config.yaml
n_layer: 16
d_mlp: 320
activation: "swiglu"
norm: "layernorm"
qk_norm: false
parallel_block: false
init_std_qkv: 0.0327
init_std_down: 0.0468
lr: 0.00429
lr_mult_up: 0.909
beta1: 0.95
decay_fraction: 1.0
decay_shape: "pow"
seq_len: 1024
Each number is 500 + 40 x the weight over the matrix's rms, rounded and kept within 0 to 999. Layers, rows and columns count from 0. Numbers have three digits each.

# o: layer 2 attention output (transposed), 256x256, rms 0.0406, rows 184-191,247-255, columns 0-255
# v: layer 2 attention value, 128x256, rms 0.0273, rows 120-127, columns 0-255
o247:513518585482525465498471547441457528490428468472447521480542517520496555550425504533515516458460519564547501468568455503493490463485531576529593494563490564488514441527503484448498507578525485528460560474535472556495404487512474529455531490520538420467449536581510468491507532469548497476510590538546552578535536448537485507513507543481528547490455477483484516506432570499496462538533485569455568466539454493473458536493515481509509544487520575479487482415585512505509405447486419520486527454527464444504527458452516541481471441471479505549507500535466548435476517424444599465464507476468571576478438508500449519541437506527507552545505487480492397439461527476544446492554506554444550549418556506554512498454414570484470444479543538512539483504484469485564448568535473
v120:517525518470520539468492534523480515472446476551482569465522512489431468511426579519550470513476429504484504544484528482395530511532478616488451462520512522457449607556518497540453460515533516430540483570547479547516412483500516571472552449478469458541473603486477424523534478528524492512447607510455472439531470557509536499518508463467498514473534577463464556551502496571448518541447477456496463422482487430520421484489469454508514518488506483496439459485509492529542485521520465531497522493570464464488472444421540476476453525490494552499439570470505479531512482489565456557483486557521561528494468546440528488516446495504474482496439491514561574459533491477574403458517473468516505589435485526551456512435451436518493425469430422457466519576495473506461545490482492
o184:464513487486513525441462446440513374532437533473464447492499474599456543491516467505554590460524524497519520554504523485516509532438458494493544476514522464533511507585514495423473442520459477482550479399432494487473517488497514522530498461433504479530495492529400509463576571443493444511505489510481523514527401533505418556527447462576520528525469488497463507493482535534487495500533581438492455478525488434456480501542483460468469481474478503443494491475565551468480433497460520542531563564402541518479521495497529530496539516485480541544511551494500593524473418495519482522610562554495482515546515449544523486487493504505522437565495471562471579536508479505456510596490449492588559524511437501503513499599514552527418500536461525533530433505502540450500578537515483
o248:503474490476533497512520586485451590435524504478505571516507571525549475465431540524456480542553497462529488551467475500432512465486470521447462462504448509522476503470517578491439549460563459480542454461544490451582385482523538436516447418478518512505483617444507451534464471559455510547470569486524475444566513508479554522524549470432459545528513488495438525530491450560469579480464461573491545552457453481531472442436514529558474623520466404523487495513488454480556522502591485456440556466577451444532452388553469540528540488529502536494430476508470518493528558572497500513463525523493541442464550489492492533577499492476494519412490521447564447487488484549494485447516538526504521528489598473485496531458476500522489506522510532470483493554497553515508540481482477
v121:491485470479466484511453559556510552499464443538538569566455486459508514507465535539511496435505455473520509435570545501579531479526481562490418492545526512500523530491445535506526488509523548457545440427524464470463521445461544435538471439547505459477593439495583493526515489554493421452573493457484450544458470401507491566535429403487458516494409527395499505477549471588538435467419486560488567460528567548487515540497417556512567564448485534460553435488571485473564572479542490450499515524484499585469501530526532414482499526437553521493527509447424580489512439512492481473505429442487516530593526536555514438515536558539510432475489489464520548487532463506430530471481519492513451536522545506471463490514586493538551498510513493503509492400518451509456415496552469
o185:453537541456454492476474434451579482445483511540494497510497509582458448583363478470514553472507506514492487478494532558446519508506485472464470497442517567470498428490448544487479477476514514504467500469436502525440513447535437478478594536460472466458486564535517431503461539529533543411522439513552453538452505556535527474404554525456591497459481511581453564483476555451480498529526502462427429546544504541496527505457561512469484549459577483523481525491528479472488460487522397502484543541507510517398509459533491479477412568446516520485497547479474490503522519523579549517439514504513426517455493451468541484543538560534449583525495482493468482497510572547359528479508602553483466489548467449506491460554543526473504503494448545499514487525489452471459574509504482
o249:506469538572508543566502493545502551562463397506518585516499534490556484506497545552509455500474418492522537519451518439548485485496448524503472450506523566467468555534520514447556447539502515536540551501468446478422477545524559479484547445550568414542551427449530535459516449570432469504454492514453503514514499517498466512557452421489440501420478517463517539489442468521525441463498497475452492502563534517487562514574471521497523500505546458407526431453470489539524480481482407436563466522560508507526482486528482523534649449494531456496554462564439464488461480512473443511430465446524528517512594524474460481508517476449521497471495488566390570508557533504502510462494517516510474492459534567501467501493490484467505494439494499517483545440489567488480421464531482
v122:521471554474508571467490487458589461509516508615575494489477450502495519552528494499514520454435458521524440478535573479546547510504423496435459555471516500523462508539491475506487539466511561451557531466485533573503438557529481563525390501476523519455490479431543475497436432537468593460546506503491445521489432425485431441481460491510513512472421511448527452461478533400510529467508512492504532501528495505582523402476480516552463461452460469552514506525529407570453438454478555472459470488468512517518521486533553484465546475490422478565500513498446494479501479523484460508468631599480486497475539567490511475525537518481422477393523398546474533534534445565506445519469470472445463511526515477505477447474486463546551487486489449549476592541543425515543534550566504
o186:551377485452455454411588545552512459506480555469512522500502517525548489427383520478502591453492486516535490530491525580488517466503492510435507431464490501472498488554535548449519514447417587579487510435461499518475522495476527468555480566503486515550513444542470521507526427531504478544506555549551493506543555493471544499552544505522535540565486460451518523474500552444545486484515508496465458460508499547441538509467535449482529468522524460515518454557492479470533454520477494482452472436516511442485520456491483503511502469541490513500503463490492534461489496501510486513552510486523538466555452521517507492543434506522523499524486445453416525454441526410470545582453539527446461453510486416533454484550550475467493558504567531516519513522555482472517544498524506
o250:494555566508536487597489522469556504512516459537526503445517488409557493550538582456477461410544469514474444531459530449540594557519434480498516515468526459466467535464518522483492532519503480433531493510497446492531494521518500569440482457448491410500487517484544559470486553500545552437496479487411475483492467485499424432489428460550556592524523491501513472485490483502497562475512470519501587505497510488574456450402460534576489446447482445548476515515464574514406447505458531505491504487454538530510471539573478530465483527489538555448552484582506526507486473440451534567520492526517459504469509549460498431499519472491480478482524489596534531535530470511456352472499459506461473565558514564448558499457530511441427532542536503505473596462537529498484507560520566
v123:397484522533475500528497561376493484576471508546517481543585428585508517444474443481427540512547437509480510497410490549492524480512576538535426494464541464464489531454510556500433536491583520435418509454506473573483373531508550548561521545514464360515500478484591487500586472565500531514572523500459476497416477521477504509484481498532501502392560426529507483494542521516492409474502514478548547600475518469445421453428519531439489610570561480529492535507482523557415553517512441463478546508517461485544467426527511498442557451499454471492458508480540496569519504380398601437450484510533471448495455457482468472505495608537464545444482397540528500526572411494472516526497509486540467551505524459497522544438587491507542536488460506491508453489499486501476569518573473
o187:480520519441535485455545522475560526489495422561510470484485479444539466487490501464474403552505449559462496498570450472459549544498505550441514481490481466491480543479436506542515523498479533518553525497542499586479623464521517530505486499505468446477560481445401488544506509473543367535487570553447618480439517525554455498564496472513492468467417607423541536474542543551498501458540518534436514562501476511517471461507490498519543509500446501544522500531435515513462474407558436506482548441470489559486533541456485466549545469498471519450499491512457523501503427487565516491570472476487507461451465479503549532527475502537488578435549536533556549480464538456532494520492491486486504517522459509511514578491489541537494474497496493511524505491479516498532477476497470
o251:537490543463450518476545488460476472551490548492490495552580490511480511475490558582480535431519555511473499551458524564553505459419558496530519497540519491499564471528559529350535447457527522531498481532477425523507344525497540568530542529554511475525552483557534498445529523509449558489530502561506436464483589470466530544483533421473496515483522503564499444498561438452488508523472577494543478475485497426488533516501494497466570540513573548496447517480514503512430653583489509430487473569520459482554435429502506509391476496488488470567536474484612462565559558490437498542406469514617428504573535519519557505489494553559450480470444349467506459564560447407441488469470482537421562510507557487535508523476515463433496517524464466463411511536491587457507526494504454
v124:388508467428491550502528436502506545453456533418415585557414541494530456449489525575525572503543454512503489461464498533589528471493469485407534530511501493465481473489457499478497561495408459520494522482500585508505540509458423483480487502411532553554474489492533475581532427472445444491539468560476577497554483434446484525499513488492518428542452483561441557531455558459534465477464489580562540490476515509507481529505555457496455495568488604499475527494532495549548559509591518495534514529579519531443539355498453448572481481449465519496497528538483495502463489520537500538483507455508523547523458521486551443488536411407469545495591490472526573552444467490504509427405489472486538530543484469528532399504528511420554562512497485457448422535548554489496426534411512
o188:430549560493485536531517456524578466424445526525523426564490492484509466427548436451544533472451536493539478447481489553527470509466456574531479501484576529493504490433514483440550457486528486509489467472456471467480446523479554452504468571498493485555467513566517527520452423579454513486515452436506476464496614473482469513515515449502443495600488482459443492508505494494497475437533444519519523501440490561498520532499526539474473437436524517586541545493548465467522461475579495475527482495537518457443550492444527490469515500551457490474560428511580531451486482524569518509476486473579452508449502515507477468430486420457509522524561509547442430563419466506437573459525460546476502581521495536500536543516500605455497478533502450502487462530490589488500532524593456
o252:437443465504562478529481480474462470546522601518458602464495531513504547507554471551536448539523477474427519554446524463538489504526512530538518507487478503440497532597428592529460595510443543503481555499500445458556591448522426494542456427462479571418460474517497493444484467475525473462493456616525508517547485528506478550451532467437572500457519508511545489484438548486492476504498529588505514444492600473504496525452571506507534505583478538478490492430515528479543515475474504564469494429542560539504480409506462498585443486477531475520524610467481439457521481506452462563470533457501527471605456472514515490490550614443492481489395488544531544489496537483478364514468546473562533468490537529517503409468549508496508487448514525529490517530514485507500527531506483
v125:477431479544560477551493558469464543472505498518478510576535461517494450480517474550540528484458493473486483496481539502464468542477544509541457471513561500466569548488597514478520510491485529416553459507599478510506438456530494498479562425427451494471465502629477581532406532498474567445495471452544420455578528514486490494450499549477583517402460457478503478482478473493517590503522519492457456468536528471496541620532465536446488540512539507415556594469615520488512521475568470514558528475523459439463497526542505574571504578574593567484474544580428524388436564507517466556518515503476549474459508535467479487508427490516481517533550488490480537495554459464491465561532509475451525479437491457484430489504453489523494452466471496513543490522383522417497512443553516
o189:592540479536498477483483403556528460478532538489501487466419507517517489569526447504553435509485513463484511539504557553490509539530409563479465457525506479458570441530474490497495531478466497542532488528589492519449506451496427530523495537473407517529508478483470494541486383555550479463542505459529455463493536543468484492460489489489459614482395528553550438446483461460538532519517507545454522553568480477520437538497499472449535610548509518445458510454442473466518580529503513579475518551457537463546490512484431514525521458487477470518542448494487539415575400504500431470500564564510447514482540591477427428416536550505536526550461503563515600516508462550507493518486609523433534471449523455488489462484466402475495523521515433465524482423528537454433532541400508
o253:417478503501551494499462582496390532510453480530485496525591534503509406515523531454483586540455489503533468423503429480483445482448535483508464504526498477524512489509475543535521475531501539484433463516528515465510425494488454504540528445485512453484465499526495451429541564513442526515534539494543546499531491502493592479541476586503449398503483554494403463490499516509524590549516478551509529514475557489496600595477419551577502465459519452453524570546514508533468498540560436494568450466580445447475460538506549470542454511534456525536500535517485496465407625471511608520449510487498552424533421449471542534529367487469501494426513527448450594508537514484446402415613451449464531498502512536529537469474404599539452512463513519472480526524447499476521469497599467
v126:506477529477479506433519407456567464483516450540550541497518523516529525487396498526509516467490537472485403470508573509484435475480477580506506518505474484492537551528460517448504515482510604487555485543405565512504535454559545534475496523504454448549532520479490472410584492507475495483483483557510440488422446484487536490471514423418508504525504514468494432465424485514488484489562503505510381539493513530525480499487454497476425603415468526500499555486514545526429479492517475484453483482446495557417479494440464553499481521436498490476468492529505523491470596545432518500529535554516500517534514475506457484471520484474493446518499527543512481445469529468543436553499583430491521501554582516505495553492539412480502471426515585447546413483409537416471496482384530
o190:452519435423583455469515510556492521518540402515514423480415474428557539520455518481430543506545533471521488454585571465435550435531494483529533473428472571486448529471370420428537518518513478510514544544492483554483482535431520537506468467409472466542469525482486467514532470526496537504494530486450486495436454570396441470469547470491530422450393490504524466458530483496428517448544520545514536501496483528482511506558567424518454483478470434521533500574529502531465503492503526558499636498492521549462530421430424371557493555448547523503515539479542465509464413515470549533563515529489464467430524505446520455554542490477554571529543479579566553523505523453520523427547471542541568629545453484566467495514514537436499515501503452534460513549455469487440480569542544
o254:529507532521516527426584547477515519519544508523505489494548494571466486473496463513514517466523466546526451430508462539483453492484456485463504538526511540470505496523535561549460485558441537434533473501440495491482522548490483489499503532519481482518487509462503485510518486415486456464498474463524435522525515467571516534611462531494451493534529595449519592519556479543526432490502427587510487502487530433572433523444409504495477487498535583493534554466419468529483474552466533518493384452472537516521490503464510542392478463400457525497457471439490474503431538562523458450509458512482511533556421517548559463542470483478490454477412544461477501454489478514525475522428523419467531505523612503422496546435478460470528479557523602437501480418456470460517503450415518
v127:583500514493434485506507526424555534567477510563488478540494489469482544472502467492478523448541523521518464519455553460597519496462492503533468526525521485485506542408521478472525491433511541486548563495500492561448538465523515552368515506457425507494575592527540492502425556522502443459431434523496531510492562591503486482442563487479517519534481548545423524517460530460544522556484550418522497411484490413496558501500472493549494527471552519479485554510425441456454528488536553536422466443520539500428576492535456470433466424546505471558530461458450464477516488510491499518458427465497468491544539513570477537487532526477502471485453477509482487540459510530496461525517495486505484477526561556532494595484497515407513371523528497545522510450503514520488539479534615
o191:565498567475477490486523519463419563575496532481529522473507493404512555529500522436472512487588482517483491524448482437504540544492449530463438556464498570544520465449534484478573443479559546552501448566495499408482492506516471485581537540490543513451520470440443545519469509450548448484470480464472536551490511454524598545545487517538493546455513555531529447563514494470522561514589486532423526569490488541553531509554444568487486501432465500516511513601440514446540540571526642569480430522573498451519484492476497477410427480477479538521499539455430442478486523436492498513548494458437488467539516511508526476548505464496499529528542481497448545473541501418513484447417525479504430589499488522501359563511459499552515543447554470428440454598524454491473571541538383
o255:483479494497525548502500462507530501480518458561470493507541559553542496515450484481524498487450533564538476599533543453536509519543482480451549376533493481519498537502450476480471540490539527441525534493464531536492478539490508554443493432520389566547470571509522470490420470508438493492568469493539532521478527546478418506498538496446438481533501510478472606513451468507460425558435527504494497473536454490511496494464471462533488429464508533473511511524463481437487446449558511444489522518441503520528573489504498476479517511488549507524488507481559511493469431524507533528552500508516481483476495454399529511516498524545448550501499519492518564511458439537503463473544514538521570431537490410509580509429538559439503460483420521597558531384456518554493498486491612